Weights of a small transformer language model.
Size: 13 layers, width 384, 6 heads of 64, MLP 1024 SwiGLU, vocabulary 2048, 24.6M parameters.
Architecture: RMSNorm before each block, rotary positions, no biases in attention or MLP, untied embeddings.
Training: a variant of Adam for these matrices, 580M tokens, 8844 steps.
Each number is 500 + 40 x the weight over its row's rms, rounded and kept within 0 to 999. Layers, rows and columns count from 0. Numbers have three digits each. The size before them is the row's rms in percent of the matrix's.

# o: layer 8 attention output (transposed), 384x384, rms 0.0446, rows 123-127, columns 96-191
# v: layer 8 attention value, 384x384, rms 0.0478, rows 124-128, columns 96-191
# q: layer 8 attention query, 384x384, rms 0.0361, rows 128-191, columns 96-191
# k: layer 8 attention key, 384x384, rms 0.0364, rows 128-191, columns 96-191
o123 091:517475489511524444492498477529513506556553524442544488564474474486511518527496457460466483486400429476509481458457541408534604493589487555447490481579508413463497542465574474527486454482442581517544512505472528585524470449523449454538420510464545462495471465492505533499468528463548472498
v124 102:507530485503477553521426520462494484471438413487508568504515427541499526473433451515536532541552514518543468502507461479462514470451506461449440522473528494488488523484549459455467517469455477569550442524493459521480438529549518486517528424537455550445543460488458513486513458546566505468
o124 100:564441465539485471500492577516546491462556482455433549503537465529527486534480564465457516517397550432539551499552507545466499598536495575478475479540495541498500495480521450499545495539522564499469522555499549499497508510491486517558514459516523506442536464585536548448483506537455532504
v125 107:501523584463500527447592476509511475485433501505512505519465471481561467516539565513508477509484493531483524435502463523545487511484483548533534590486416490434411509539531563451520510479539456520460467479423459452445492509530491469504526551556508459500504457448489452522563530490600494654
o125 106:584490522498517413472494515498455453506477587527493586519562467476459451490510542508477503501479422441480421474512464518434482543494517551486492499481486487495475549535566497502517484512489392504507556436466476460476581444545491425501544542519487381500497529592502488459476466500497467495
v126 098:575524513555459597503491533480513473479503521518507440469558441510570454515467404485523578511450516463489476610556524579535531488572509465449526456478539459518537553505484490434519455529442532506569513447556443499494471502574516480493506433501480503478482550427527503461588538515494499491
o126 100:492513540504506489469477554461558450506507440459490498566524460519549421497434503522608429481542524484473581539562499555487485416564539514514484503500480497443481502487501504547545454436545519589509539583478529455494515517466502520555454484541508475511495437468502468490538510496491504511
v127 105:495506490494474541521424527432434459484538506473512537530463458460494564490432557500444599490496506453513489602423548560419458423452519450472549504461468471508536500436514495458524424555499497499500500449501454491542489545519479479497516618553485474547548489529485504472519516532541503562
o127 102:486549475498588493531517473467529557523473430529521502566512477442502403511454450480574517448471496404508504518445449454523466571492565539490509494543462536546476534459490452504447424477537491645527556522483505508478533416534492461533536509461538560527527481530442487485495502519440498469
q128 088:338547610551510511486484519476491540549501443534536516594523437535439493486482513430544497444512530501456508498454456507467444497514510510542485522578533553518558496485622473475498468520485511484523497506504456548520531498525529431527508492498496454527532490439536446584404540492515498483
k128 084:567514453415474544459463471454471544560500511508492513444521531424546488491499500528498523485480510482508491531451516553508479456509476461485421516451424469497467496576400512470461478553546548486449513521505505430560467539437495485499487556512430541533540510500488548529543484456469470486
q129 078:491533442525486517506577493460480492437446477507498457395403519471464556465563504582431538470512510482501470539459513524466530485481505522488479542537476525502516506487484476439531515468506497457495463403458494451520469534443510515560472581503515510490490533573475485429513533498554541561
k129 087:423510510503559530530411483526551415581503463456486515583473517581526526542498568506458478478518486539509535482492523510451581448497548562529512530497508502504490517525479469495436537478517513524562546467517553555394503470654548481570507441510462526498554493501521520489467450544567490521
q130 090:513499533545476488458492471466497520441527542427478561425520441468530434454500519426451500498533504496486468583460477371507478472520547515508480433573508496513597535551566485508483493502461569537586436449481457444424499483480464438571473542482539486503452539472520505539456522499519487502
k130 089:470500480505560473544493447581538355460471433469516466560449551566500534538511561538500537523480504504539522482532516573500543559502487551537516536467487488472493517517498533431489543552460548495525573510535518530436581514571531536582540502499474569466518531490491520486442535533495515525
q131 081:341483479534483493496475509446470465449443507490504513444488421488482486481510546466486480454558521477529492569518452463455471416519512480543486558534546537436519504581535526526432502510548533506570487468576482479502522486436529434543475429509511469527556532451553524476491561535553509504
k131 102:443522486505558507483523508490506391490496470491476529559490523600534506456461539488483529505509518487572515558511524576519516442475519606533480540549512478521509489509467474476438564548463491498521573518492533521438533489594524484567479489529448554494521500462491544517476537514457515451
q132 105:491544463484476464513461456494448475442523538543456509442480490406520463519532548470482547506475533586519466534540472448465504431535506508444502489592537551471516494643489446469476534540450534455483498503500519467521451492480552445509451467449521512525535555472524566533519548539493494461
k132 078:485480460472572484527484468462533487539444504458481462521535503517532555445429486477536455481505481453496468459487517524540505468510483569559489529482517521488439502523471495519519528446397495553599556471519513471401513467474440475611546451554522539477498487468518493515551548491490554490
q133 122:466429549525497474574499472492573557471550489485514476499502534555448525496448473533533497498532479455520529437391521488533499581468499482488466483453509466489468478466514574537511447483558500536532531468539492545478552533548466526445542595510478521446438461495483503456476443488492495515
k133 070:442546485513541478454578537503460483527545463499527538510478483472446500476497485587489512519488568553509500538536534471405517576539529383435553575510535479548494483485444532463481492510588516453462475480439519514522482436496460513541498480500522528589486496478464477536553526444542401536
q134 087:490464484527443517456466517532462412524540477430532570546531496510554462452504453537477481474507535460417507542561457457479492502557543556480521519525510555548546443490459461470479472527438490520442506484475520427506538558439518587567539477489556491454537521492411514521502581542543392563
k134 152:543489503472478478514461490448519423482482487504452482513485488512544503481424531431571438543482439481538550500512466503526533458470524572518451518549565487585502470497528486456457596580464483507569564445486505489497501513557591515560443462521519535424560504489500516526456541589472466479
q135 103:469561503444452447466496554454543466504549603590504562525593559497523469500536502447525541465541514542545515512495470551534439459518422468489501531534500554568502507557536492553519524540509407528471560426513504463468477450463463507449461530564513516452497588503544507557548449480522555545
k135 099:443572553485532438549552449544511473447506507509514555464539589471488596562531533525503488489519494571439496542500517489532549494438510514458467460476461546490553474467520542489540507509561461535445516448507512561474561506545522463520498434459577480454526490536444545576448496540511447477
q136 078:473532438472413465503497576479380505519479528566576435523506482545497536486529476519453442452497539414499521502484477582550461479503565548551501513536590466530528533523463453435445532578476565508492504508513465576508577527463465505531498509490490463550519472455461522518443516488477486510
k136 078:469485501513547532493541513496483523507480514479514576502515493468473531520542446422496518536465547558470486538568440491449462473505532504527552537523505534542471515511595540561561490496513486448432476420520484447505469597469537429407486478514536519478504440467526483472515492513473524586
q137 086:586500446488534478491494462544563456487507372488557475500501515512530516586461456506554440506508506446538527507529474496549500562497506475467529487428453445517419459438481544527496492478548519443441461478557531466515472444526504521428453550586499442524489410566471485446563461514507544449
k137 080:530557533474462468474469499491473592493518524535509492472518487475492510529478494525470492495530446511500511467463549534462530577441518507538405571534466509505548532515463501523510487550534505600485495566503513556501574469439413531569523460475492509487444485441461526568464489490461470450
q138 093:488524488506449465490489536460435485423435542523472477482457498473530502525546557463485509483523531499482545516471422497482588414543484551495466534503483549467537530507537528512522526503437504476529506442457500515533493512503501454579498473461495553512542546474464510438483543538551535502
k138 095:501456445483531537463486477466505420474535458501456447529487554579528492516513561492492560543454480465449552517525535469466529443467496548625531505497553489531443535523451477485463492470476491488605472470450535480465529538564489455595506508522475531480541454474525498516472513547530452487
q139 109:560567527500441487451500517470411469446504553477450425435503493422504512495566527438421502504530510501437466522530453437427532408543532531506455505557507537500568491560580510517479509537480566455538454485483506516525487475483542441584484464470511513544528519472510524436477519532546526489
k139 083:500482483469523538510485403492528358480506455491471484509510506594533492503487516513517508497450519434479572507393507507494506459440431605577527475479512526491466631529465485519472483490430483473534551486467545498476539542523506554608505515517479494452516490514493507497544483557535498483
q140 090:508482556506449482470519492541513536555532465491458451479527559530464523436504449562505520513522519521540567453444460459534526589500491478508448499460449479469525444498481489550534476483519493543501508514488464540495522536562487453484510613518495508411470467457463484491503456468411518482
k140 109:515512457463496535565497521493516595448504556501570496501459523453459450573540481574497510538518509498476466481490530479494468536536454433494547449442451499512487513451538529499595381461562510466510476534529450499545466492448488520439513504470506454521472516475493479470539473420513530534
q141 081:514446491482527492551519552444503534495505529496457518518441493547496458567556566489522470413512487523472451516486561429502461426458478511471570446514532546572470492562511519498504511488410497448482446540440509423501482485487470522504453454451450498560470556514538536537495524532500456529
k141 119:445456448516481476540477510463519455545464433486485522494502528528569540502484525422496503538459464492542537510541461522566513439464489574476476493601553526536505483513514480489408618526422486536549553487516541469467480484524516467536485458484504510438572488501491544517498547604447495453
q142 130:469591478474477563469501510454506429535454489547499591513494430451562487562534534482485509529490459552508512546538504494500506520584519539514526557556518508481548540511408450457461553484476502426531511495495566433476468483501578496547457424440544483501511492499527497535549515532511479465
k142 077:498420487459494502549452525507566439535484553472548483517473519506556477456457468419475477549484490577613484471527468494580555459528479528480468469544496573524533483542529472484529513567494528546464493504519389498462505468507492456526413489509522528451471482420507466502451535484451489458
q143 099:507462497524567493462479491502540516493446548473584481496505490454542450463508498453487482435493475546484517460484558459516570526430494465464510502447470429512461508504556482530461458516637558498510568457480472505516572534531495619513530499446536509542462508447503547474451479523514473398
k143 099:513493464529538518524484546398495557495518533528455492495450575448509479495556485513443483507494491517513470467511432529515467519463515488540477428456510537523506471535489540542400461472542488496455512434497444490551496465465521463515525485505426524447516513397521485424523451466537482446
q144 106:528481517518455552488457496530571501506524499566506488455526447485546548511475471511473456460489436434521553472505503444521499485439509473457485398508454495450522524551547485468478447467506511559516510456473528457485523469596446506499492481598528495452552475503589521486490542516544512506
k144 100:603467482534491534551503495464469505449571559488463454451541428491522509456506486505539495560539514483533448522545469420554486494495436577501471491549510497430517552458523455414547496527537496567485515500524435420486469520512450487546466485561536479469641516549518451475409490527437511476
q145 100:522440476472505605454448457515410500548479500525532496478514499483599526425510487553509574538475480491476498512542535516525464493473508471452455485535466516469544519481495494589491500497523496434466448508517427512461520526458461502476482498524474491490471464491573537597490469459450476523
k145 097:592507493534517557469482487473400502438364536508488506491515524456540404455521466473470484512442521472499560528499507446486466532465523447470453454494468555467440473556526401442476505486476556464496502476565523580549452581473526526534535557514434454440479524489608550434564525502389522511
q146 108:480488447547549538527627497542480543425505506452472472497493487465407523455554406494512502429547517490445495518561470399566546577526468463538561442550537468507518577574527467460486488458470484517523527540450560455530512475484473504435495430434563533491502507552427507441453499465504508464
k146 103:478540540525479495481511461433517469579482471490450511512478423503500522516458498547478484464568516462458543462457530474579509507529503439483583532532573469570481576517478551570491484430445431447559563532482534533437502414532496436476522478453532493526521500548518457513552510491488466470
q147 111:485595477479546417548513441503544520586469515563540520481556500562559490517481456487598475507516531572536491552402574498534449497472500477574532506491539548562440555506464499524504582476450463492475447474432535519504417463444551467561478535565432527481492458492467501568556475489460474508
k147 103:429488529519519474553509457476535514515500552502479475459457536520504522499433477473532528426506578542537454512437522506617461429527457450523446550544491548470457499462570441503443506557513508508442508499473528523512422492473497513398564546542523486499420471491608527518435524481486523454
q148 103:581426455509442500465429510497501494494477542468461498442446478406511458442536508512366463517461479545473460441531515463510590574427520485404474426511499481453504477519545399552509542465546495459471519529550523544570514532496452505411524438495523507487492481490485514425417465487535488511
k148 093:510438429477537540559471530506431570572540481542520516492591516501545402510568518517459533580450479534441530536476497468478489577480499495438529406510449540493545481535458484536503491503477578457467546501484435545515464546515518474601474493442525503469564538458479494519491501457500460509
q149 105:486548514510529506541577490426484517543472545498503613512501480515500505502458497452564529497467546447530520501450513494486511440522429432573564555456605588518479563487483517491504537526438513447524434460474557484517479437464518468552557558457443586522463510554477510460546434533513527435
k149 099:501506589545429506469555523462538460505443517535516473472533443538528576470502493439533540502590558582507460475481517533572534440550517444539541525469435518450394501440512476541460509504499439451442466493508544496457500439413499395426548514529448529549456520531542544444580495502486543498
q150 104:520441484505546502476455525433489484514551451494474461530534499471583520498477523488473437486452520449567530469504530591516530467492590471485507525525489481526490514506532520542480461529455414463513556470571461519531511563583489502500468607559458425455496455498503533486539494474460434444
k150 098:497519528452527489525458530462576488435527526490453505534493474405546492487485498439501536503455516428535531531463506518471526498514522480498446453470447521527418426549535511568521512530525570473474503512525455503526527517506571479516546546502455514445474481418534454485518546489483569494
q151 103:588455476538530511489495563549509500505524486445521504450493404472502446389493495472409437513455475490471471502549512459523549569421558494458418453542494435420514475548555440462515488541556495485501508561487495543514500512517471453433441422520476487493516448532477450484417519480491485500
k151 095:575475420461532505510480539491520523493537552531495498472514418463509506486509515545413466555515536494530565490427430446453508494494453431457443564528522466558587520532485455526518503560492552520500505427544440511497502557522437509597497527474500474486564483463498512495459485427467476495
q152 103:542545459467494489450488405463505480550508508478522490487546468615561497448492521506569439485523484410505518536471489507491562523562529506480520491556505454605562461424444492500559525513472517565538555493461467490419511527515525487573476566596416511473512530533494453511580568517500450514
k152 100:518442529455533464459507506516480595472468510468462449491460491473484535428495475427545488467456543455523520470451486462420529545518512444578454503502502431442436489474608438555472473613536496470503440480477513553479510511524488527462558529499499510489498445490469498570454512460534410564
q153 106:543455541525435478463547644498446525417513557559485493540496475429473471527503440599432424505473462541485499510465480457484441453481509559491497544515554555566488594492525458581511488582519487471527544545547444494506571485504500463543511476519535475479442555515424480492418561509475489466
k153 102:515531547429441447530509531492427533519516459561520529507525507418489430553555487515405465564465472474544531545458458515543476495500479501556529466444529499520551544551534504486539445567556476498483450540533582464463535542558476540555462480405466469456511527470508553530466526441439532499
q154 112:481493504461494489485579569438522513459459516441506456463462512540514562535463419518499469432533487502467513458566530420550470515550447467520544508537456480582465466542495521541589503515530461522552524496469471519464527513536526502518480484466467559466456490491469499497485528496444454450
k154 110:441530512502484444531520521464449561486495464427493518473488573506485517461469494475507497481531487518462554511543529507592504490540487412478443488445489517538452459481565483566471483516444475548550537543513546490451482492489518409487472505493488504440481521501471500500489510540493624403
q155 103:501508493437497561564518466568439542467441496506488506504449552469438561484546498487537499475524525502495512459454507580458507518555470477528578506509530555516480569445523567553460513468446497486507540437529544625549377523505546541511514513516528482484529483497494516499524463546513502531
k155 094:458538498545535524522530459510488481492460444497507569534514510528497495525469464464533503503489441414457384516502567580440513491480487477463542494467467460471499470542520556482421490469535460486512565510465587429486468541516572549376545522474485489541457514607541547489506480508524575491
q156 097:540438560575522483493447444534472536496464483475531526497446463530468558497485482487518510454544490472503495547456536512515488561535554449508532559570483516473571484395489507536453473477499483504571519523531481514458545578498529427498541503482509477469498470459535530516446488538446472486
k156 099:499459504523440516542471582413404521497561435499529540529499489444550501494461481466495493514481508468564492522540513490416460489518470549511512479513470456504506445531406471554540466529556539389489493516513547475574414508442477490546489564552515564457524453519497437445562539461495544540
q157 103:514545478450508506480522474546530481527551450505556479499550535524520500536518538447514553484559508521549503477467529465538528444511528547507566520419456512539451560450491532534542570515470450488532496451503519491476422501483545487548530495450573473524521541513540522525536490516506467447
k157 101:481542570492502455477507469526548540493470415511512500511513595531502512578525507402583620538472536557483499457566440531513535510540469512500520505472495526464438506509547521483456568521455496505473487490516545544551394477550537551433495553478535484504495503445453537486496460510482477426
q158 105:474473465538500504574564560463402519514501534466508472525392492574475603542453506523557507514529512548553544461475552568567462435531507492509586521495447513503540517441432529475484492512436499432462534417461494468453513462506507599497457544507480612507493549480488457511506482481458464523
k158 101:440514488594497490494484504522498514465468534455588559481553481576449531536469491508531538469499536529536458544532535553553495453543394456557585555467572537502468460477599491499446514480497488559498513515492505552423470462489501492407533428546473519461454438514553491523573520495480474484
q159 108:433499544518532537481481460527538531478492504484518507529565523432539502504445535505605535444511503433538469526514471476446544497474531523531442486497500477512559498420436536434476501480450475482474522469480525460502522518427529490590544545550465502548514460549521524496493520522571546435
k159 104:500504502488479414474498541498509489463511448431477493462481542455455526465450496499471521514459545450530488451523518483548489541520512519418530499539481475419585554421440450471475514546550479480485452485470516485473529404464458537498458463539542479531513455449506434471520458467515472605
q160 102:426530468479510550442435580501458509553569474538585446508497448515519539419498443518457495548494493486530453497504518454536477620467502439445438496520420538513483501455538513543500481500496511480475429487444525509504500507455488456536482500447503530498512436484488420541453484515490543561
k160 097:500523551505467536507433513553424455553503533463520475534480626523505460479499498553491555533534454500549555487458540412514475505464532557481462592503495566505562439542441430427504469492523518441439491459551505543513491598547432545493559550489535476502544542498460512488486547479548465546
q161 112:437514550464483518464383552446554493530532498549586479522507483468526461517471499552503482512495475525542506502555500521545470527460477519469527564464479554436536520513472494461505470489494474509491488499520506498472539477503499511498461465541554518522473537503577456503470531526468523473
k161 100:479491496519534512525543503553530514502545512468501466484482551464489488480416471504485503521453561522519527483511468485603466458530478523490465531495462545524565502545513490437522457558633512552456482504512421443482527431482493486614490513512532549451466493470429460510503486496436552528
q162 099:445426497486548512487548528415526469510520516532524502541506552442493433510574574530461462511516513574503478533437462522493516472433540450510520487512498442486531431551506495472486524543621484446477506471502474556586496568493488534516540526573461527535575474497482512516445495446531478514
k162 097:499518479472474493539480500524529431528570543475437506548466506454519502548533531494502537558517479529472551463480555559446504500452538523495545456479501425527564471436429595498528518400559464465498520452439481523531539496516535535508498476487487514484474473430511516478538508518567486481
q163 099:473448517464523513434586512560482479493463513488476450482505486499435446518437517517478528485516515514555525510492468471559454470565500498502443537492582445451470520548546548542443586511570515499472529453531505524459577503468460459496505495514528529532506555503534471513509532571518492474
k163 095:465502535531577478462479555470455511486530595503456551455515461404505549479545493500459493420498492467498511518486485428480484522506506444514519540475412418524432485469538481543468458516476439469524563483511600526505489482557550524486510508461455487487470540468476492525536466534451438483
q164 103:620535484573463486498512449476521480517503494524423495452544488448545462439521572492529528473516491400493529518434522479479538503483503520483473479505508481626517497559548519483558507567536517479485571448523491524528442574488510437511505529506477484510487427515517510431478551528487530426
k164 102:541479481529523518570526506481529576510540474555512490533484461398556504518510468482483544527480525560579512465490538536469555490496486443484445486537512500486450507517454440515483559541554488457530571493486579601522458548540551488429565487511447488485497519525517551467528456453565432491
q165 094:476425451509489489512498526477497511550454480662564573466499546482575476398546490505468527480500545506488416564448431511462473467509547447476496523554488491394457545593469500497502516516464513443479483504482522462476470559532482453513483512507516562506533502429495556443456506511497487529
k165 093:435495492521490478513527475585471475484515544508521501445495541508514473440503560462439501569495482549547524505435537416522465411487475549504474468469460521574530451483526501523446547506544472482494432516482414429546440481518435446508564471537459507512447530480545519509504476461447546493
q166 106:473561523548539499439410432534612465487493499460543524494526532506496405498593527550483601494513494523594459503525500529485498459456534521519508528497469550491477490452600514476464475456574460519506499450518458504411502471520497544516518575491533453583515480516495500541469413500471518490
k166 100:460485455503556500493495542618545487481520510494440475479468550492513515515477582529453575552479476552495528497537507472467498457472595542559462493449499484458520554535474457487525457511484503553472438452475491504504492478499432547492549520522538522435489520419446464494529491524475531523
q167 107:519536510557527505556487452563481475430482527536541507538452520446507500422508530469435513467527536537397405519505542470438444491553493555517531551541544524557549504546542513538480451504486564467472472556503487517521439483506496543485561439414439553548506506536491473509506531502472514559
k167 095:519509476521515518482524485486538463508467431499525518551483500544507458502530510525546474499480490513413507490520542524446495552436555520505581533478522502521436492512490527498476481437527425473509483540498579499537499546458554451502541462461513473540427473546484485485523528530554455532
q168 110:483580485463536506469480534438473557557476540456524572479578510550499442573503428529448519467482502514512505552420499533452460494524438504550470494556507497541498529472485511508488527557475537436435512458475538503473478524509504533500529545534482543557526566540466507517502466469499432543
k168 105:457513501547510434450551498503441446513497465510451479504460451475446536593432494438523525459523491548532493481508484562544486490485465436540529497485483574483459444531612433488450484455452472493471450482532525516526559521514534483486526509513452449485411478566501489564509513497459477479
q169 103:447531510526460438492457536566442537473485527555593479508561510460559489476533484491509490524469503564557412463546446464531520534480487459429457485566432583471513438502505473541554427520550504454493451490486492578485468473484476511501472555487480509490512456510465515507448506505496527485
k169 102:463576536507490521543503597590487481452498560484519550486483496553559511493526522539420503545485492578490523531494495419529435481440481506526554459502501552508533484512487457487478532480550544487476437453496487494517504501533494509505501494418494515483517491456524547500438521502502398512
q170 111:412519570478490502512492455506467595518466472525470456556533476527541469543471500537480443445525465404485544505497529431563533478473475502499551465527476484518497455536486516544479446464449456523470512596443502527507573484509530503442461464555460504507563500475427432531542487526525472480
k170 106:462451533513462385450498557464445545531563538437483480492447516505515475499471483506525432419493510459485549487479488433535524576435514498470523468558498465559464538485561518527534503488413489575516531511484470486464512516514500506437522502526538520471553441501463429482490538551525526498
q171 106:514494509513451481536526547468479522500534526497427534540488513490499419494517519503474445501476481451452443503472566475511452515531469478491487497459505536485388536491477566567485465477504512482409458484533507522547533515500434413530491548441488503491516549478491541504469495472478499533
k171 101:522501550483536527500511475528443513570480428489539498475465451558488453604560431510463510498462470516507494553481466543490471482521491468448581463476428500533445544599508561456513487497497440459503485511455536494497515541527546526588473486423434504448519563490491511552501521491495501500
q172 107:481583474525538454537561500507493531489512475473489507525568533510562530566476465429506515482496502492454511521516555407481504466510431443540449447537471481509495483424499501475527563504486501518554549508501533464497457535486538483423529538544611491521525597511466489527521540518496453532
k172 103:510561472545430463470577435505477512492493546486434473530489580522538502519501496536514459471490511477512483502580501438531524476516500508489500512529493483498503452484486549467492573460448496491492494430512457563430438532523521487506508468478519519538548502568444526491480514487483518531
q173 110:447512454438472501555492483496519467500488509530493421565484508535442511554512481491505602502532480518577497504439452501472510493494449536584534541493472489526500544464507491459471477531447499554465505455467495453496507500475543510454470474478571527482532490502487454521481424503537543517
k173 105:456528478525488420434518457583499495526452477445506501503495530464518532545528531447481530433488505545477473455433539542549501453474490590476500545508543486485524510496464513505534485449462448552501475463526504514559536543535487584406459433539486575497536444541439487459491437577505523439
q174 113:487612486512550442511479511507588477593536509523569503485610478558527414535515542498512550486514525509580441597425512518466529428503517532480449505521457508618503472482484451487480532494518473585476446430453492463491490432482524493497499560555541523484501547503512508581547503492563500501
k174 110:500545448453458423508529497525466553517518467553455467523524486459550556438494583441510574470527508572513545533464496472523487467517488542560449537516546516489482449453556511485505490524546492623497471487522478479477493447558451542443502544576485518493486501455514499562462503494512442451
q175 099:572468556533517482519505503475551391411506452465491480565495523487492469494507489511529476493546512459477473528495536472484580555574470544498578521475512484521507478464502462459484472541533466537534507475555506460528569583581514498534531481509492435489462534488501564511510534488510545515
k175 094:497505456487506522468528493377563475509510390503544491545432497475504497507538525513539473525533479397408424497496521624481598608477507475511553482515523409568472542513476532434495491551509528525481536559455536532556522539520519514525515490488488544452514545560494468476547546544490476532
q176 102:487370543483453504523532493435431509541514458459555499537548421523448506494556444451462399506520449499439553478570463513538521591497566537475427463504565478549554472504547509520530503549467426494547514563466474537544553616453429464479492424442483508516489447485489465456489589518541506469
k176 097:501507441480451454489511495507548552460561546472506509522460606536561493472473469558446498534461434468517551466455490438485554538477484457402502418561515476532557488451467560530571511478483524528554529459522515520525502533478544459568462521475475480486542448467479525530442581504523532504
q177 103:528508537491478475588478498533531500474562467493449480502527493460481465480499480468505524483489498463586520494395513520526555464475434513453466391484518468425569462535499556483452489511497531463507467429563458490489443536503505503487538466574426500476462537486503496434463518505433459554
k177 102:468451479602542463559568525477546489437536456512551515462479430525515504515465534559527509507476514570507492566476543507392499465487440460523592502565529447538523486492460526511543503458518498458507532465494497475533592436467513514505424433514482510522528537470470566499466494473505399493
q178 095:526523502494492460467462548530552470532492587518538461537455482443510423490540461528494526509520475496503496577505521503518565419438454509464434472476459509472431494487537460500542559515516483525472469481495461540416459436548507532489509486512577493494500532439503481562481515509480487494
k178 089:464483537485451531507508505536495547473502540490452472475516559478534488468563505445428537486453566570490561475530425547524482478448484503534449552449485534472594431620609474497506506525560468491495451377534454524509564536530465549558522509550494482481476489403496488476465529490482466506
q179 104:506585581486497471417573432493518515530522509592495508535512443470503483530496521424503486493503494495510526503502594479547436467507472478560473488433495514478473521506511477503539535443424553566488449514447535446582539426494503474489474502534454578478477522467481564544477476536486542430
k179 100:471476512495506448549503493518593501514421486497511463493524564520527504376476502512490582483462512540504517553557517491579451518507446520591512400503469498454482446486533491447540505494534462547467501449534501536512523435492446465506539529591432502433467487457536524533430494518469447420
q180 103:403521542549511467571595530460541549517447467453515524487569431485472442405503522372546504442520486466517502473543524470545451470482487464490497558452526496483553424460524540576462481484507463578557538515541517618548511550450519460525460480492489514483487521512530524492456537510515541495
k180 101:534520525484536491518566604512527510444532548446525486507477601501491494461534495524491442567443538545491539507473522404457555460550497418479481405506481450549506481501434540497512414480511541492506498468530449496519594464524441501511560514525465540439535530476538480536567548524507490558
q181 100:538456504513524454405522494485582489481488470480504452560505531403484455420509523487437503456479418464439517519489437499536547546464484484470473465534450506423546474578599499450506503492506499478535555529505410552493445587544483506443530435437506491516523533423521515494466527440524515511
k181 093:553465491543477484473523527525492477533495549503486460514470587433548450505577524438404503503424494478498571479480469464444538550441572486458494398516567467530601547547442494508549491455491512491532549472489467499451483520586527475585528512460476483529590557425471450468517509468518457431
q182 098:467475418513492498445593481507519478513484449503585537522425480497519490545517479500497502428475520563570516481524533522479422534517495541428606492465507487465514460478518468452490510494474524566529489516525544508520450524512495556511457459564492613459598518578467422507506490560544441505
k182 097:452487412509513481528529483516566482558524447483485416502500476487485507485466541519535454473508476501477526510500511462473467503595558586508469513512482460459542461451497424501422510472462468517539497530444527479462441474463547485518429489567517493509522479462478460543453521515458495515
q183 105:494528505478549430509505419506513518522439396519539536454528450549538493427498533482564511550502511554500452455527522465585438509528525469588495473557586519535449531526502512551482538491451488504546528410544580515419474501456525523532502515525494505494557512515529531551461420532476556501
k183 104:443473500505567434569460471571526540458456499478515428464432539474478569443443508503568515518455547547529494492479506429555488434505503458468466454492401573481533566484584475533480537507490549535485494489494537509463512470446481535444515552538479506519506451438526506463484500500431515467
q184 107:463514497499526542539476455503569455471531464434578542521563537541476461513462510495544537493527510457614480538481535527440448507542500454545490501482443467482515439466468516479451476454504501494480479430524525514503475450465493581534499628572457502498484546546538485574550455530547461526
k184 102:510513496473562464478531526566541453467493463400532556510540505527471533436467523534574520407526506583467484494489631528413537526525552486567492529478504471504476456497527493530426512525527520583478536456495482524485554395488504514429536491582485462474432475464539505575539514536508526548
q185 108:477572480559504412522508477434502513552491449590453556513563528522479533505481464526533507472494503518603531555564476480526513472521464591493529522517482513474476478499481471494527557458516469499484464495468495484459460441549482410522514551514523550533521544469534517536505556523518538513
k185 108:568539518512470477469518515525519502500490433606428496503477500513476603468527518517502519427538487527429528515592509543586510497501396553512555548572490509480424489520564426538568532517532481514497505508505505501518510428450449506558551450504472578481545561505567504515497546467576490420
q186 104:492490478451525495449459434506534561514514536438457387421494512512541496407549387510481510490436480548475424518501480525486570491459503458497441431588510468506484517458476498514520470462455505453496527524515449555493497527545476493459490493519530524464510490478459499479476467513466473476
k186 101:471426502551464517562489402522446516523491537499458475468447588494504507450586507498392436488507510494535509462447461494534516495453515451569408448520512523508546492508502516570473462507470504530569450505457499574547495543503523486541453560483473546437615547467487437462461560355507446513
q187 106:415449533468506561461433550517492506456584530446543531504467517494435465518491551531402521545519471522507529483534464469527516408522471520418423518509521513432426506550463503498496511490449548423503470531543580486547494469583446484489469519497551466490545456408566476459497444511509531506
k187 103:503485573457506558464512563519554455501505550507504468448508549494496490457432475552454518554434491515511529553597461543525478483516519488452480541519423534479521440465503540501566509468499436421488510460551479488442609498449474552478439505520520471494527471417527487532445478480522475546
q188 113:571414540546495532437475555485484524483431524562519435489469492477482493446460520471478412519472491430463507491519473492466579555480549500447429506520531469575488467593514598541504493519559498477517506526519517548516555529583503509504497462517488475448505530510535536478510584452511492547
k188 106:538499518521520474460491496461460509557522490583542479493527481461486438491573545484444425485403435435471492520458488477429577552477470545490522481477449423519518541527470513479486463493494474436513568475466498549491532542563524517524530494433477426494504495564463479521525562445518433507
q189 103:483545542471443505490379452532507513508566499432554552485423511532491526548439481515494564558476468559560488459490485563447471461586501517561498471404442568419458552515493505507518430436475475476444466489456489395496476502561500463497499421552459511495522521488472502525512467524516534461
k189 099:442565490484513495549448493514511420436480516526532490482526486521432469528538552497406578602428481547521558520609486528504424422547485562479515479490485561470490476549545450528484515520535485504489455529503503463544523462499497442501469539557548496431479577470460462559480452500517567506
q190 101:462461588488444551510471496529542481437537524464511430487466451455578521533496479538439482524478489512437490493556494461559467591483500500476458567565539514509530477580553462498447519463489545519521513575526442596549485545544435512459530450488497485462506508438482513435491560439529472508
k190 095:534465493505483488485557504481450488487557527482494528507493444443567486520509499591470475521436488443419516504455544470483475520481483505463470450564487475484547503522495520508551448462492531445575484532499458453465499496503530397584477456505476468485504525436448441480469519491502480525
q191 104:417511394451498458523470608460520478457522478478446498474533517526463539442543465583502543541468513482517531488536414518468473493487465553507518482529475488541487500470483425479457462553504540570449554530512486488514509463531551558480456466483564487523507518496436498474418547490484500506
k191 104:508574447442514463502501595549480527475501552475491510528417446505438450529506539516521478457488498500527510563457485505462545471558536492515479464466508513495501494483541497539535391448503533463461485551509451513515575512564458504500451449551539504480520467468504488484479468523555447490
v128 109:442529481468537576470494411517447541428462538566468496459441475511485518471444476529504519513512503465527530521449518511507439481516461567528459545537495530577425439533509524523526546578536456422483446507512523504491491571477486465487485555597498524500477430508503530468506522485444483556